Each number is 128 + 32 x the weight over its row's rms, rounded and kept within 0 to 255. Layers, rows and columns count from 0. Numbers have three digits each. The size before them is the row's rms in percent of the matrix's.

# layer 3 MLP up, 1024x256, rms 0.184, rows 551-657, columns 128-191
094:124165123155108111087081067151160109184087141088084110157196110110073119083092164071182091150211142145098096128105069136069102096149135096142136112103133143129104129123081146112140153111164121
101:143174112167079061112144125116093096185135121159129073134165087162145134111119109133181108056195114116089088155166105171104127141095094124118134156186112097148110141110153116114175130081100171
100:094114104118139099157142143163154142123104147118128079128128098135126113069156108140144154184132156110113109122145096075129096164136143119137098189096185099110127077171137149092130138108054122
098:120111099153114112096114167171115092081151148173076117176086054167070127067130178137079134116184073159151135117145127155104077192100110137141094110119114140115132179191087155140128165087091144
105:109101111069146140120165143137122079155103175120125172118149143123170160174143151119129174174088147095155094138114134059190084113152111125166082127093181130063160177160094154127157114113096104
101:062091128142138134144083085149108140104118079135094163139139173121136129148080122101182121167129127210090100161070184156135091108100110115097119114065137131215083133118125170179113146119118158
102:133147111205131218127137153147123118153137137104133116159115121105087123147110102103141172108115073131138148131102123081085113144139140144097177102141106129132120114108138119152180184194082210
099:071099124107209155145121112114100118128126096118101138101134085153121149125111116121125142044144145034107096085160140075153110134116121125077115126156175097080108170140087116150124120098146081
104:050127151119071143122121082137123157086139138160104102140101157154117160109181081108165146161071114104131129111139110149152099125146145158095151102142137125099058162102093146161158050129103097
101:142124152113088180142119167145111131039114137115080156113123149146136118113176172117136117139138122127115140161170167164159119107051076155114083111142165118129087167173127089148109093133122097
097:129134146117205169161123157128119123136158129149109116160151082132189120084079170163147111129144114095091071125131118085101127140188095177098076152104151163147109211160097141143077140136128158
098:182077122151102154091096121173087136139129142126033121072099114156057089114053209080114153151102074107153150120119103114133132175090116105155116072074148134102159098134172199117083167123119048
103:172078129124138126171121166146108166134116168093166178073073091092114119166136138136138174144129118105118150165167109083084088118130135140152156144096132191111082170150048130142125181177148100
097:099153083124151134161083184176089085103096134127097115174144153061161163104174164133133117129132110131137110142137147123161125105083154122125081131160144155145125176139143059213162131151183102
105:102105112137128135135127101155116126128081213108105092118045089151148148141086132168162153191175172212107112170103141123141127146122130125106126130122115085124104127112092124108110107098096098
107:140205138110109158134125104100040151149210116099094180085147184130198124134142120159161140127097100126141080103089170132085119118079193121149119109114152099158100116077158089163176131124197116
108:054118116116102137129087166120164104215117084045095093163126149163165180121067188123151157110100157135103163157186135158120122117144130176139166164111120186085180096185107137135128152132139110
099:155067056113159108132156117110114145171115166128132096138146170127139144094180169138185156194147140162153086123124163123149141098121125124068112176138128149135115096130163106099183141094114149
101:172120152136141123126101123186092202056106112072150081136155110085197176111141115145220136124121147128124110171081086123097114114173162141148115099130120128186128150164152109120089169123101110
091:130119112163164094117143127155149161141108134118153097127132110160162167136171197091109165122163167116191139141107118137171097134151078144127101138122128061080157149112181174179150169177201150
095:131164073106142141163148110118146165123101112133090082095110182112156137124122080175162072082100115183138166136091143141155160140088131117130127095095190125062098086124107110111122072098135137
095:172118127127167172142135067122108100161139085135124081098140162115140093079146129124104163082116103145143100145115146117127160142145068089124087141117097072091142128153134113169114148137105139
095:133174066123088163174127167146107129116147119156143087102120171153081151098106138128135095155106084102118107082143147070097093119123198114162115101163153147205103119083077111093112158144125165
097:126126138116162101145094103128071134141157168125147197089094168115159146135096128166120115138094090076130107092146136129129134117135155158124125165173204119143147164114087115091146168126114122
092:067110173139128128182144095077097156065101161113176118163160175121131100095141154134152148122120106122057133119130118155122078162179174173110096106074150136082167099077171107118173099141063127
102:143150169146118141137149160140125092145052129141101062173142185094140141088166170052173159167160107111095147147112153080114155124121129198136113141124053135080121105151115097090094168155128117
107:093143136124152130060126062125148087126124127131085154116105147204082113084124090133136170145043133084129112101086144151112130140142136151111155162152135114139142171175094085125120078103079164
099:081127124122085102096092145203155131142137138179203073153120140109116186139129181139180149136113112157181085135143142151076108107157097067085136130140132182167101107097122081069071090091175156
096:105186129112110102095153147121134163070135096126190140118084138076117144160110107151151101100111161158140184155131101131109103062111135141046142123135159116179138099161067134121122115128138148
099:141136080116126149101083090138096142114105121084191156130057126139145147147134144163047144093149141131070177115122111159123146170140088142085149102130127115104128114140053177152060100083108135
099:138172137114121141099183117108143148177130149135126111133114102142125122149083134154099095088087069082121130150121119143057131117090170167123132156105115110118120136123139136111151161082124110
104:146123103172156084164123096133092048077132126120088135087169160142145163120131161122145148148110116184098099084148080148123161118161197193127104117158114110122105122062118150114091190131094158
099:152118112147077054158132139123131159168116104128090143119178143129125144121108101096122124095114060168151124124137134126090115199150079141153169226210134137074139129097142143143126117132106146
103:094095176086171124134193132120111139144087101057168114108156136138171092097163166162093103145194106102119081105153111098103073168165057129089144120118135111140111111120072184109135132169133143
105:167111152115143164140152169157166150128170091166131079080081064058149081081116112130173121131106132106091112104140156142126142135089166143112094053079124101112144111163128106105161080134071104
101:133106151093121173144132042106118103129179107134184125117136134094154156155135150102146097155149132091133135133133131175138089152114161208096070110119168158113144132119114124059094122127134093
104:190130088157203129118112153133076083155115093162094156163192112138176130069130124134097102093124135113113131133115133175104055113120127159135089126132108116121197125063134128124172130149151126
100:157135152137181142145049052107102117095134179145113168097137135135058107145164152176192131186113150089157119165136180121153141098113101125190090149122145200159112150108121127148135095129095138
097:094153175127128159168144131123112111140047139111098121200074128059161081158167139144214153114154115148139157129072140124115129153141114159142074089136105138137146174124072098137148103132173119
102:126058145162128113135137089132130173094145186099077073114139081133163136099131137122120136155104082107179092158165090082118136110181131128157167111145128163131089139129122093062106153157116144
100:140110134132124176120123153044161133127112119139105103095079112094183156120140141088106102075176096115141143124107177136139055072115129126077165093131132096112139129205149129114105082162126121
098:105173119122114131125138140135098159107154130140137147098125087140145162115106154150131137097128138154108036108116085128122045151083073110126101119156102087092144170069133138114103170122152160
104:134188081185053141087130111113077168155080088124130124102119120130145162150179141160086123120130130122144111064108087138140122111103171143109106168090167067153144113139141137143147147156151111
098:114145169166122145117094114109107112085144116091162076136134049049170149120132207142061107132114094157148098129188152127135074144092164069151083166122120179085119104128177105109137154155123106
100:142105136063131145184191135079184147107198141111143081144120119116137101087132146143164141126105177119186113168110106131081177113140100133085095114126110122169135096065130090092153140141216168
101:131149184159104147120126068114140116083148175091128070155067170187065088145118171173162148107126148136145121127148094162139142127110101181182149189129090127121187110149143115156111118122124226
105:115137079127143093149128109134088080157178149138135098163099157076094148117164083157120178088119144149080104100110114114112165166107173150124104145097165112125155123145114117151119186159121162
278:097195155086074097111100114073101162125188082103138105103120151127118174141139111153102145106117114144166133171088160089103198140106156118093064133048129233159168155118135096087073165206060187
097:117172071106107113102138136075176077161136085146170144147113064132143113117098107095121186141130096142108111153076123195177125091178127112095107109134122113130122115080130092063150112137123103
108:123132091062086127160154088149132103137133174155116132124178123124162159180136140099147175125135146133156165089097123137105163092153154161141157122092158117133191112099103146119109107095111097
094:054139072189132065171157133170137124164181150066123071112131105074135127096164109110077182190095099059162132100126163115151122138139144153100128098116174159099108105181131099138097186149165166
110:167112164119110133141122065074090174114154136145110116122091074133136153109108096129112175176106096079114110130172163139142136113170077087167110162098140200184120168089157094111071104157087167
099:143114126116115167154123073112101113071121103098096150177148144134102153138122136064136123105133186128095077143096132134121125116111077134124106104143060101130133156077157170138153118142093184
104:152079064182121101120099097093114141074137114130147097109158062104152148145109154192134134173109143067109055096120205074141150135148125115127107121149104126123169053088091146074063109161143170
089:105119124069095170055145098146113079120159077124092125107146141140130140099144088107156113177124149143085137144147120157167096050115107204157134130178094128215143136111101125125100179150149136
098:129107092134129083099081152129122131111150135136099107079107223080090129122099123107135109157153146143107161159121105173157113126096106081116170200180176090106127153110141173109116130144167169
102:095149119173149171164134132175105103139092131129151106113137166141159136073122159143213082082155131129128117121119107135100214123098158117135132167132095090149115107149121082091127109152123163
096:077153133108077099163185110067113150103129101068145088144151087122135125124090136133116141093136148136126126122148108120118150145164141103137121170120136109209181103138171185119128087144158126
094:157205179094085124124120130151105139137101156166097108104115101167178160171127164075059080164184138092165156041130102171150082168097128174087118091084176092108108142093119115065159155111120098
101:098109121122141130129082132125104115041192100137173076081152161129084126110172178111159093116091106135153164131103165156125134106109119104097110148163137108138133134162135100105172163152149169
100:123102102140117101163074116119139115155133085126116087159106159157110159144109115072124081076133149146160123095137108169117166147142160142098140136142131121049104105098101161127121108178147114
102:107115126160146129082107133151095175214107113168125104115122116129172103134124201075156118104076063144122090088045118146142111134129119093192119183106098168098102130134098163095042132173157125
100:138183103096127131128120137071113108127086130086129055091102167183095120185124157129121104164154155115170129169130122123114120132083124099117188132092126145106160159109173106141148177139142183
102:097151133088136098081088128104137114142067134147119097073138109134176111102129116100122154093118142095134062176157146146124053119156109084131090138104110182111193070106102133087109152134111143
092:171158145100151126135197113087090141095158149119128102066151148100068112093224145142119105146142166056233101136127110113150116100123102129161157126138104181080137081139159161124104124123150094
098:143126059099098095116122147059085154110086130184098121115110109153109086164145194159129188100115101180105141156132108130111095168134209178086127140143130129180134133141104175100099122180105151
097:134144162126135145119099153133080120096087092144100095145138200099154131097114153087160116181097064144124100104100104155124133108116120121143081148096127114075103138140076087163135157110140138
100:149061169093120143067219095154178161090135085134136134083190136139105151167176130153135207094154089122131151144128148097143101168165132128143168110143089158109149114120167108140130177123174135
103:109151131143121145129100109127120115105111111179154055105140085118155112130151164106134144151167128156115117139113204154116108078174118175042081162099145120101144192187101125148139146137167132
098:118130167068109074101161159153135149175093142116148158104124138110127140095159132091157131105086061134128150127156127100139167142175107108099147117142084125099150135112075083144117115168100165
098:120168149164137098090138141094139122132092149122085091199118113169140181117101142118156162136195156147138114170100079134107186153131116086132085106128104172161123099173125091208126110088146146
105:126160141110159137116109164068104068081114091153141075078055161121123183152109135071141130121123127132117094100118062137172136129169147159103101149134144114164197128129136166141143139109131190
101:128156124170105150125214090151143145149179171112181217158113076122133179131067124109078085184154148140140122103131124115113100138137087101144129104111135079115131103106073105165194108162135100
090:100135153101188143068108102162100100173125124113083097121161088169169178117174045045111109174106136129140134170140183141134152084176109139158119130131115134149044156102121112088127127113090060
100:121138126122184122103082136080127187121179124124104118178175152108108155123114166129090063053115181134080099130108115118119180125192112088197131144142102115107171106132130089162056162160105130
094:125125139098071126141095134116127100167180146161149143131089161109153176159142154143133183166135121126105157133116095147096124136095167191099131185150011109158110065063118125050183161146163128
096:118132142049121101123083072061154161170127147137157061098167094142185098133161150180089113145115134117125145115131109187078102147089140170068107054110114143125123160172146095123110114113081118
095:074158101115105081081144179102087128077117099108106136173149119111119159124096169085099137108155212149126152124133172157194106101127118118118136109102118115068132143107082167043119100141095177
100:079081112125132149108157092087150160124081187093111116130131101165118140091162177088195185100154087114118132139042159077066178155141193145096149143078169156139075090128184095076168152141157116
108:084198098089119143168122133123073111092169041128146099101091124153116109162137154157145116098150145125194113142111172129100059147112121113107170107127114125147081121070076162136160132146111106
097:162153174107156124154159120124086118177103095135157189150169129135127117177134148170140066168149121131160072117123077153128170189133153078170103118146087134116204124116108132091169096118110087
101:119106107165058094145091108160110108119089096137060178082158099143172108141150143152137081079059121096150110152105192126146079128120108130124121105114174092117143145137108114118113111156159098
102:167143130154099125110109098136121112139147133058098110098118094146152150129162122082084131144147128105095117121108139117070170138159172169198095141119146177142182100117110175118119149150076119
102:119126159113095149133153137139143104152225134085128133125099160136116118202119127132122163120091129090088107126091140129127125099071149154157121118069156084195209117113143158106137170071070216
101:130121133114170106151134140135211115165143167144114140124133072110103060156160135093100129091131148135148055198109147131109081105209129162095083143112060139145134127092133136098124170061111075
100:110126143115146103128116126169107110125174196143119147148143105091116106093123128132081131166054134110117129119135145121139109084173085085180088099155117165110086097105123114091099166117119092
099:056138122129106124131131093077154106153152218159133154083075083126106145140163099135135098167132140125157141142120094179203095123112154130131117117142181171102112107112163111135190143153132118
095:147098094078154112117120094093152098142150135169087083167141111102139146040135109131141117115123183101175198105167143100160132169179136137127139142110118118129125110148132116092166104145104120
096:135124120124135095188141162089139111081175096147124169090098096113109171141156165161158124104127144122124115166155073145137161132162069160128131092115171147108133078131119172145063142149136157
107:125130123155178187120177187129117142113098113137108180122137144117077155137168137148081117127089136157119084148201149065114154117131149166083136126198147091074094102133127074125151128093144085
101:119109120085121082128061098154077151145164086101120148103122125108157166117111060134173156125146091140103165177137099104136079097162131168089136088119140109105136130113121095114125107122119142
103:117143122133125106112092147146099106128131082096125105143133172111199137113116122105177125161053095199148124088156097145121127182128131153065133124074120085161140188093052099119168111125148136
096:093126130146143111187154075166125064102090126109131056107151189139085095082114143160163121132148092180129147164099117130095121134160076079148110125155164090138162133112112103136140182093173165
101:126148097205094112104149120151043075109136116149107141122119068161092140167128155125151111125135142118144156147128082169095169182163123049109060183167126126169137124093087079157102070113128098
090:037172133100210143141184049169178134160047180198097088153198102146152111140137149129165089177149169136124137145097103106142099158106173095091106034142119113061176140097120122104125104134055109
093:164092137119180128091102129181178082147128161137174087099148073145142080170135184143147159124100047129153136115126087159127112160141143129176159126082095129145135180145145146131139163089105113
102:155096061112107136159119104122161154176118092094143083152134120168162115150185131098160164133134133108164160125130139169163110066098107101125125176149159216103156072147112161087069106107141117
097:122136157108063124065156125075120128092142101147138098111122151156117215106122110113148165200118114132124092094121067085131117184088118131168131150124088170081134101122104144197157084155115124
098:080079085092123142133125141140157145067171132165084132121108114103157142122152114181115157135086073138126066147146138134075118106152136116099133120071198126155139144135160089110167138098098100
098:148128133097117108159077150110115124032119129128061145111165092119117121134124077121136126111119188142110132088099075179100128083136124153095133132124110082129133123164165172104111085133087087
100:131094144181165127149150130057068162167158100110183114132136088188114119116091118162080132129096102067095071053087084136092150143120105124113116103098120159099154123080118145151140056116112180
102:099127114108163096122122133145132087164089180160105125117123083129124146181130148101161145064112177117134140136132098184124178152160125111167049111075087108083121174109069140104104102083098119
088:146097113143129143093145118121127216110161099092108150135168145115174162082101111137162094137109082103153167107068120146211142101151101169076096149187098146116118139165110123138133146093091074
100:085084145126104033106127096117073055139155188091105166168111141169156102120065110133151150201111098121136144159114137116096169132185117139075099113081066138113148132112161158155145083134130161
097:153101047165091164130098207106100168111196128146165101172079130074095139124085145175145131140149054102139090093158119153108059119184119078101061166118165152090159140097118112117111155142134146
095:144185091036145131145124123106125145124157142134119156158077178107143111134089091130079084201148117193156095137141115113109068091141125159096163086147133082141149096067110085111206154109066148
095:068119147177150055148136161138113196121101106119120116158208134106157130028130093068090094099128101205168102169136119118119079104150077119112107162102163186100151143129111074179133196152154180
# layer 3 MLP down (transposed), 1024x256, rms 0.0493, rows 551-657, columns 128-191
096:146131156158224147087102128150219140107150140134137136115101076082153156148121114165117085106095144172105153077083109167157136166120043181146155124065149102150076132143102141140115185172146178
109:065106132126068113109108083164154110187094155122137115108119172166165103136116136091116084116190174135109153142134106115104070140142112120110145116080143136117150170139188113117099113110159128
100:168101096114126091139185115128042175100167089170086139116114216118125099108184183075123124146142118138132078049093125095098169162181137131118129112111112130124083131106166167105118067176137101
096:106115139136121190112169143136151146194140100114119154129141068147140063147107151130125125143077182167070109122148143155141108067139132150122176130114133093226128155074158133155105079145202157
102:162102135153133153118063160226188196132090149082137105139142103152108168052164144134178118179161164128135066189090094183052184146049168177093153183145109111191085187075116102133153092172105165
108:145105115137098132153082168118123134202126115134090143166187169150135147102077172132140124096186138066106124161083089128052108181154137113117112128175133102084133133122128097078122112128101133
097:105074148131113131181150136132221112143122085165135140109143149109133168135165105109149067109143137149114124146073204133115140160095113131121142165120058114136145106042144158102145119119105156
108:100094153131178117175139124066051100055158127115138080143159092133048070120130165129158171136163137151145159136096131113146166157076202142179119125184178133159134160147116136156174178088139104
108:141175163174146105162126061161124074076159122140099113184107129151133083103156168123154088120134091142195097128112103154149113120086133175139072114182068120138116133100124122109163109095139095
106:086101123109164130133159169130130072143143083083185119153115086158098153146149151144193085112124101141141173091090146118127129128117099079144151138144135108122112131068154132112121154080177117
101:144110149115120103143074091101119122136141114066093146134129129120097162135104122155130102144088159044147152158174171174215139164122168151112108158125150170115079055176197133095174133083108129
097:061065091034157154129087162117161103110109109160183104111160120145173068130117087162119086145209083112154142118117084131126170194119082183137077152172087149124098176182142136136168119063146169
100:136148148108143148137121159146142145059148074085079086153141133096132139101073070119088134088077131159144161137130149078150143126138154170090154073165122094122123097108144164137127138118150159
092:121100126044137109146137170125109066124106121079158127163112123127126099148168133086047118153135099149194098082169088175122122129059135083096146181131137174152103142134165088149140128163134115
095:156118090155157173121173135142140132147180129112145161169115193100112153127119098117066084098129126137105140102138076128129139110114096123139216072111109173159167156130153139113199079161111186
107:053132125144132082150093145093133120158110106115122112117130161139115193125124130141165167152143117186087056137174137102172156110068058128124154082126089126154143079085085126145077105158081143
102:137135110131191055115088189233196180138171140181166195164155185127134174109120130101182149127098138137145127149149118148123112119152085153113154105107093148168085139101161150129142102135169076
099:119146137149125113150100133122134129113182113143127131170073118115097129168119121098101157097098130101165173105154109175149123063158101110152117103100147116154125122139102055107102107174145143
104:158155122106172172092110107110177090116203208127141122087113136137116116114162121104088127098130172174146179166093209087092197127112084137122072145111095186144125140168106024109145121136151132
093:167127116093100150120100176120160154125150138106118109076137125099106136107080147127180160119064139137127125109177180091187134137154066147158134151133102211163109109125128134116107120105105124
095:121089183120121122106067136133079080093140164131138112134141160125165121128118113141118153181152131118179101170143116154205049117113133065113176177092133179153142195163134079150108092086163163
104:030149111082157157131132167105115161037145113173119179153117096151172065160121123149112137117110113105156119060069101121083174150158151108107088155096141062193154138097103103160122134121120118
108:072102127159136139108121142143161127169103109146129148092150167124100133134145067114134106105149168125174138150089123094099102090129144177155093146145133144112133153173143114103160200131132165
092:150128087096116159106105075120127134061135095137144075107175134097076135164186119108104135168139137129170111169107136093137119139130047107094126082172066069157123106164142146166130088147129153
093:110118083076157059103174119147211182103116094142134138144099129071120137150103111169120103126101093109149160090104102116083111102133104120100085154107084162099112118111109140182163129107082151
095:060123104118182141118112104162141151124198081175152176128119109180104088134100137176116100118085143146131101134128091133096082100096196136069137087166144104175083180123121171142141136153106104
104:133181127121165084178147120150093136142189115181111114142039114061128118052109087097177146078153166197058080117187121081176198116122108088133158055128077135138137160086094111168140118165156150
102:137035157105162109098172133141094109107060188118146083158117163082130085097146134104102127171111148136094220150180077121191111132132114140122101176189149113125126169138122154171085076125139121
097:131130161150116146146093152123138106165093123145054110152122102217169101084154164180069157178113107139140058152113200113142103113102180157176080167168095085098151138110166112149111105094097080
092:135132093149172145139163131087157089118110120089098131156053135100153107115101096129203114132099112194125139108100107131066151122121129094148163172100081150180083105109162114126136134115105130
107:138141152124129126159093089076082107165116077175123036134181094128103166190116101156159087120085078074160110224147153120161097104176141121168133173114150076135129148157061117130098117116136176
102:176108151119150124169115156123148112161083125132130182119104097117158123113153109161158118157178104077154157129093105171060150096090121155100139109148126156109077140085125143013144165182095152
097:149108147135119120149148135128152164148123107118103218153120111056113115134160174109082176107219128119154120094148076139128058112092146127109138065089125144086118094151097086126126130164123108
112:116101150162131127088157122177117153097077134169114117139085112098125147228163147118118133030123090103082173120124143092085120144017070150155119113119139135055112131159128140105125111133110139
100:127145158135126071123159100121135113068109187096104108141154134116128120131098158138119143190218133132142123074124090128120166119184080121154180152157087097145137101074155052175140156166102160
096:093129183134106151103087168124142130132134117130144199147108047102155164079118122167151090090146136094152131183112114073187097135106057148162134070068102119131174059207130140128182144078119109
102:117168164148147106092104170145173136187166148140128144126089073122111101143179170106138115134154126178114143118153151188138093162154145106122164127149183148145129163097120196130112088127054154
104:118135053137128088129130154135106155087172106175171103098157141154151107198103090127108135140144119112098126105164132157177086114130164144120163130111124085092188134139158144089129107152124121
098:118078166141123127107095109119136092078127142118054143163154131115177091123137070093113194179189102146154144089126159131057164130089148143187107123124169068175141099059145103143130153204183121
102:135152132163137169126137157133092135167192099154131126120146147119143096161114115114140110162170089172126126133070147108106131137125154119117098190202094150072151155138138125127170137099146058
098:097079110161163154149123130144086119100051150135121093145174186145133192134135126176160188138117107125079119139099102088115098102100193143149105130136111135111134102139116132121118166180087163
105:151183143099181163177142113104164128134118092151105132120124114111135167100114091156140081085069139120137054133045157101196151164129108168130117138088110085105147150129162117114177118133128128
101:087126081097107130088162174155147159138129162145169109092101138110127143129112150130175156068087142134121097113158120144144128109184123097130126062157097105164124099123130103160125036152070077
098:109111109178091110092120137133179148169131146159134217168135095231163123170185085120164147088131153155125122146148111129124111125177124115153100134188152136131177147115149152108133109142144108
106:090131126085118083107179143121086132157113120132189189132124080122137127090099092159163119161074151107092111116089144136079041077123125135139148101151132094159101192139163121148178116109117144
106:118203134142171097120168182182139087125142126227146121149139123136148097146167105134154063097074117109116150086116134059100098121088112076147127131144102097156184120127140165171068097104140087
106:149119152151105149084114119173148148166161130077110143132097146111108132115159131141173098094118136152083121144095140155081107209082111150114146136090120178120157150110074123149111076138091084
125:135165167075098098118094162108093190126163112090140122090105145144139141099131106126130135108118123181121138134117139100151192132111167121110118118073103244131120152120127115108085169236000193
094:134133100141151152118141116176107132093154126118140130154146133084092105155099077119137137128130120118088110149103134154078094154134141192086149140117121081172081128159126155132098155144165116
112:199132127099113118154130211094160166138174104121125125109157164154119186089123117140105214085154133121115146152127100102092170141137155143088230163111142148100071098105160189121165107061132085
099:146145136110150143150123093143101100092099144106169181100152158119120099167122179138138120156128153122144113154122145149061149174126117190118135133125131087188127182136153168134073163109171129
093:130109080098138132161104171090124156155097130117111167117113106114142094115124121130119101149174134179099168148136119094178172168060160120138106111146169144099187152168126162152092099125112142
105:120124122081117184112070152124129066107131192183095083167143164122123177158087113102094209157138140137144176169144131132134147128111184120184136130153164158152192199131122168086111145109114108
101:087113174135107111091137115109202115166088096110148159154138127139107091114119110130113100113076099093109143145122062121130139096089175126127122206139153151180082161085122173191106153091046112
098:136141114121122087168113137104125129117106105144144137123160192125079098152113117111154149082166129097105119110134087176063181158172181171136116177144178074157136162099098151094078162104217180
099:117164115165139135074160132087162162087116150133154177128145151135135139091106047109133116139118149107127156128157138132109112172144150142133164160123097105130144128094128161123113115121115181
101:155165111124175085179081154164123094091191114132122155167075130079167130137151145161072176172147134103131117077121166103078146095139126142119136142076102139172134171107200114135113124120090130
100:173146100107125163137091145127107091143111152172119140106120023126200128123097140133050094094200196076138151099141176130135138145125090189126201139138124155140156164108151127078130202057151134
094:144098154135137082109144144107146144126155122101136049131212172160098123171096138104153138162050132143121154115094149092097135096173129094154140095161156155121101190127103157156086112130096160
098:101133152152179140170196114092111207211080137159104110169188085136114152119092139145118072145154148120086121119131149185111158145115082086144113100101172146095127078095101120150159119135164086
099:142119101178174114161150125129106155120106092106194117130108112118105108115072146157101124197124148155113133107123131131084148166140186131148140131099146138139134144162193112133101161150108064
103:164121120093164106114145142166133062083165144106189150119137108125102115077117138132143194111152107138148147158230148122125218117192104120132121120135218143114103105137080078131153117158130103
104:090128097155143093151103096124127133121151162153113194159135131071104100155141111183064115157106155103149133090105160143098075095107172149112072161068116101161119194187149167082149151113159140
108:160139112140111134162140097203113091161164068147118137115059149137082135184119131133113124180125131175183136126094138133145181203132150100098086066180111083174106197172099135186117146111170084
097:100115064156104101128091107155089132164086112114085148147131113136156087150136097117076115149143101122116087138130109104084122188155086167149151121144175089122058185171132193150145170149142140
093:136176134089146111073086135125128160158128136072166126138140139115153173102082124105118103065135191114141106153154152113139147105136188102130092095184139134147127169104153105174095116110074109
095:158084147168145151151143187126135125157108171147111085129093124086147051130100132143143125138082088180119109107056149131161122101120120160132158135133076091158124139139174150161152115106128138
107:114084135164099136223147135124158128181093107146163159184100115172081116093130069093122126104139132123133094118146192155128142067105117135173109123163115124137112135153120147126158127152156124
099:120070118099145129061086112129073113139154103133135178159154108135109131124105093168178175141122097180158156145159090071129160152103160106158111154160063135179095075086199156100135070111120142
101:145136149177147105099147151177166087086062123101158138183108109130145081154116147105140171126085120106139155119084131129117167092105101103136139129105093082156138077135121130165079141114142128
099:132151157168101187137120180082115084133165145148139121129124114069116137125105117107114141127132059102104146126181112119158107143156154152120094117114132131111112172147242190098112164140148113
103:110090100159121099117182147120149132175190098090134110105156066079106102158162101160194170122115162100098141177115083165111101152117124117148106147098111103138163124133107072103133108124086112
103:124115129097170133157108197134186104141220130141178126083145170135140136071111125154143139131147101090081116187101159123161130159138132108105151143183113155162140181115127124102108114150068108
094:125115162134143175099141150170145125112127094120187150092168172080122113151174147142106147173172164147077175146084138108141140112109063091158144163101126160113129214145175108172098086144085185
094:130115079087104161134133101134128061098096072143203118096146132133060139121144079177159122117137117144120149137169115131150101124148136154185100143147198060144141179103148159112179128139176093
094:104129089131087129100078106118093226128151160096105110127147108199104080118097113119151124102091159156136171167087129112132152100157076115116167114134109114125177113240159100174117113129092128
094:150148140111115159084094086141107083129126129149114161153124103147173110117104133150178089141146093133135157118082147086148168120076089166087100098069143093134128086132170074132104081101078140
091:098169135145054094141155138112105138155084087135161109069126139127159110117115043139145158155105129153112165064138052162152125087100180090106073153195141065170123102114122199125134098157090138
099:098152134098126101218114145133132166076139105173135148115136102113114082160176120166119172135130139140090158116106173157145182170167134133112165160082179095151210153140161148199161111061101138
103:120063175098107105135063110136148120124132121111095140085143129137120161110103106065122120160123070158098127160089082135104123087127131103084105122141113106150112108084118090114118109096103073
100:107114100169153117126173137168155087131183143064163153123074154185083101127067166092134090094086097058119113128095135087150114131110124110109123139109101133123123126107128114161137120142099077
096:174121147149141131118141136076135169113144126149139128149123124049177067202194136121152192104100112145157208114130113101166103135123144132155146184096090140216147103139124162097109052095136119
101:159123130125145175121113190155137129107120114108137110085103114165117146138111100150117112093139114154065196120112143094091175126105162134152112157129106179167087120131100076098137095130130153
105:171135174062124116093134146143123117120084140125115100105164131117143087126085148098087118163108192161131143095188155086183142112195063098140165158142124086133174131139159134082179125132129073
103:107163144177089101135097160133140120123139145142072157150136141110083105120126104120112106160124096129124189123140133150111089175104093127177157104174139122132111158129137174145088123139108119
090:093136135116114118158119133090154155181083126157113162135118154159146198114137154186137092104065079083172135063066175133097152114073122189075113130177084133138194195169155091115155092162073113
096:153116159146177146106145110173116090124152181139130074097086138102105146144112089142139139075098166196183097136130102102064134139090128105136150092121092132154128153125127134131089159084114155
095:139132178171062180119101154108123101170143163101125156143135138125102099164205112147103094160109146161149118142097173156143142118111055197082098114144089110101118162134117133102151133130131099
097:097167151128144151078164104133097128123162155114122132103126125125132097175123178121119117186167151123070178125167136125158096128122165079095128142088136168106106212076136075110111115135174189
106:151128190103126125171058139085197098177151150116150139179149111164168098103087103064171172083155107154058151142134124116124136127181148098140125165091132101163137133113080169135161159145170167
099:099142166099147112152136132071143084138199133140191132107149156158130074179103109155159099166157163159103120129104182118101143172114079155128106140130159123126118195146193113068238107150133136
111:180052069151171139152106110105122204123113162135164124153101153117111141145132125155087111112146122122161135078102119119181156158111069169133144113059104129125132143138148079138143074063130138
104:166171127071092180140145116091135164148163125102169100125085116130142168084156147080148194126130127129150092097092180180087115114120093124149140146147147172135113146108160043101169102139194106
104:150086144082133123068147143161075169176118119118122124133157132107138133046122132119107102120150062110106122120152143131098088118103156140176073054183053121158182142109111132093153121146102152
098:050127137083136105116170148102122115120116084152103133140081172155098101085170136194194134123112168110126139137159128110147067095156165121150159161131140086126123212122153158123132097101109151
103:134124145132153129160119160142092159164076012157166118062103170152137066108156089093139174137169112093073171132196084135129124123116182155118137123124129150206152182159082156127111134176114117
095:173134125084167123103149164148148059068078153084122225103111136155120169137170157158128100135058144136117073151153148091064107145156167169149083078143105102156147194113161092174136106153105133
093:106139082133106135130096163146145103166078175193105185125171158201117100179118134169129138075143136184150097174133153098128149132099185181143137136134144078108192191104151165105154143150104158
101:125091118176169150101121125074166140111141109110111122157112194184113096156062144158081204146146145138119135112106126122112200140130203064183122133109126096163131155117121126154162110097131081
110:124067117115121141106112110158086109141144137085132106133176149124170139096122120175146127149121160089162113100088173129138089119154101184150117112188118132162146158083135111143149155103162162
101:083131099156127056127170161156191107118170179175155148077114130173149095119120141127105143132054099148129113151176138100096094184091110162096188166102131109118122220125061150175114089147082159
096:117118166147078202102149145194117133149085085149156098174137091160137123093162151148129063177158108093111134154112138135119123042123160088138117203113125124123096161130149074173135131152134096
089:132112151103134156105100144141130077146062141127136135085084116126198110129120127121121173148153152135125148168153156106115072112140154101128128066130140189167133127068115120176173146205211147
099:143075139101166105158128151139102148095140080121143164141140132152088102115159112117123163068154110141108130141145097158143074112121118229147105157149114144198143100145112115100110109127197141
099:121069097146169119135123171113101140140118139133160115185163096115121089197107106117132136089063067164090131170166120092185163139158134105181140171123180084133193126116149149122110100106118126
097:165105122183159100141157162150122112115108092145172090073163130140115154114172144152138125086113137094134094155111125142178188138133208133199159131122173107158149142123183075131082123128155157
100:131108144104122151104071138123175122121136135150090102145056121100102137118139132131107138135099154147075207106110115066084134129125100127116130148168137143159155160143109185150148120097092122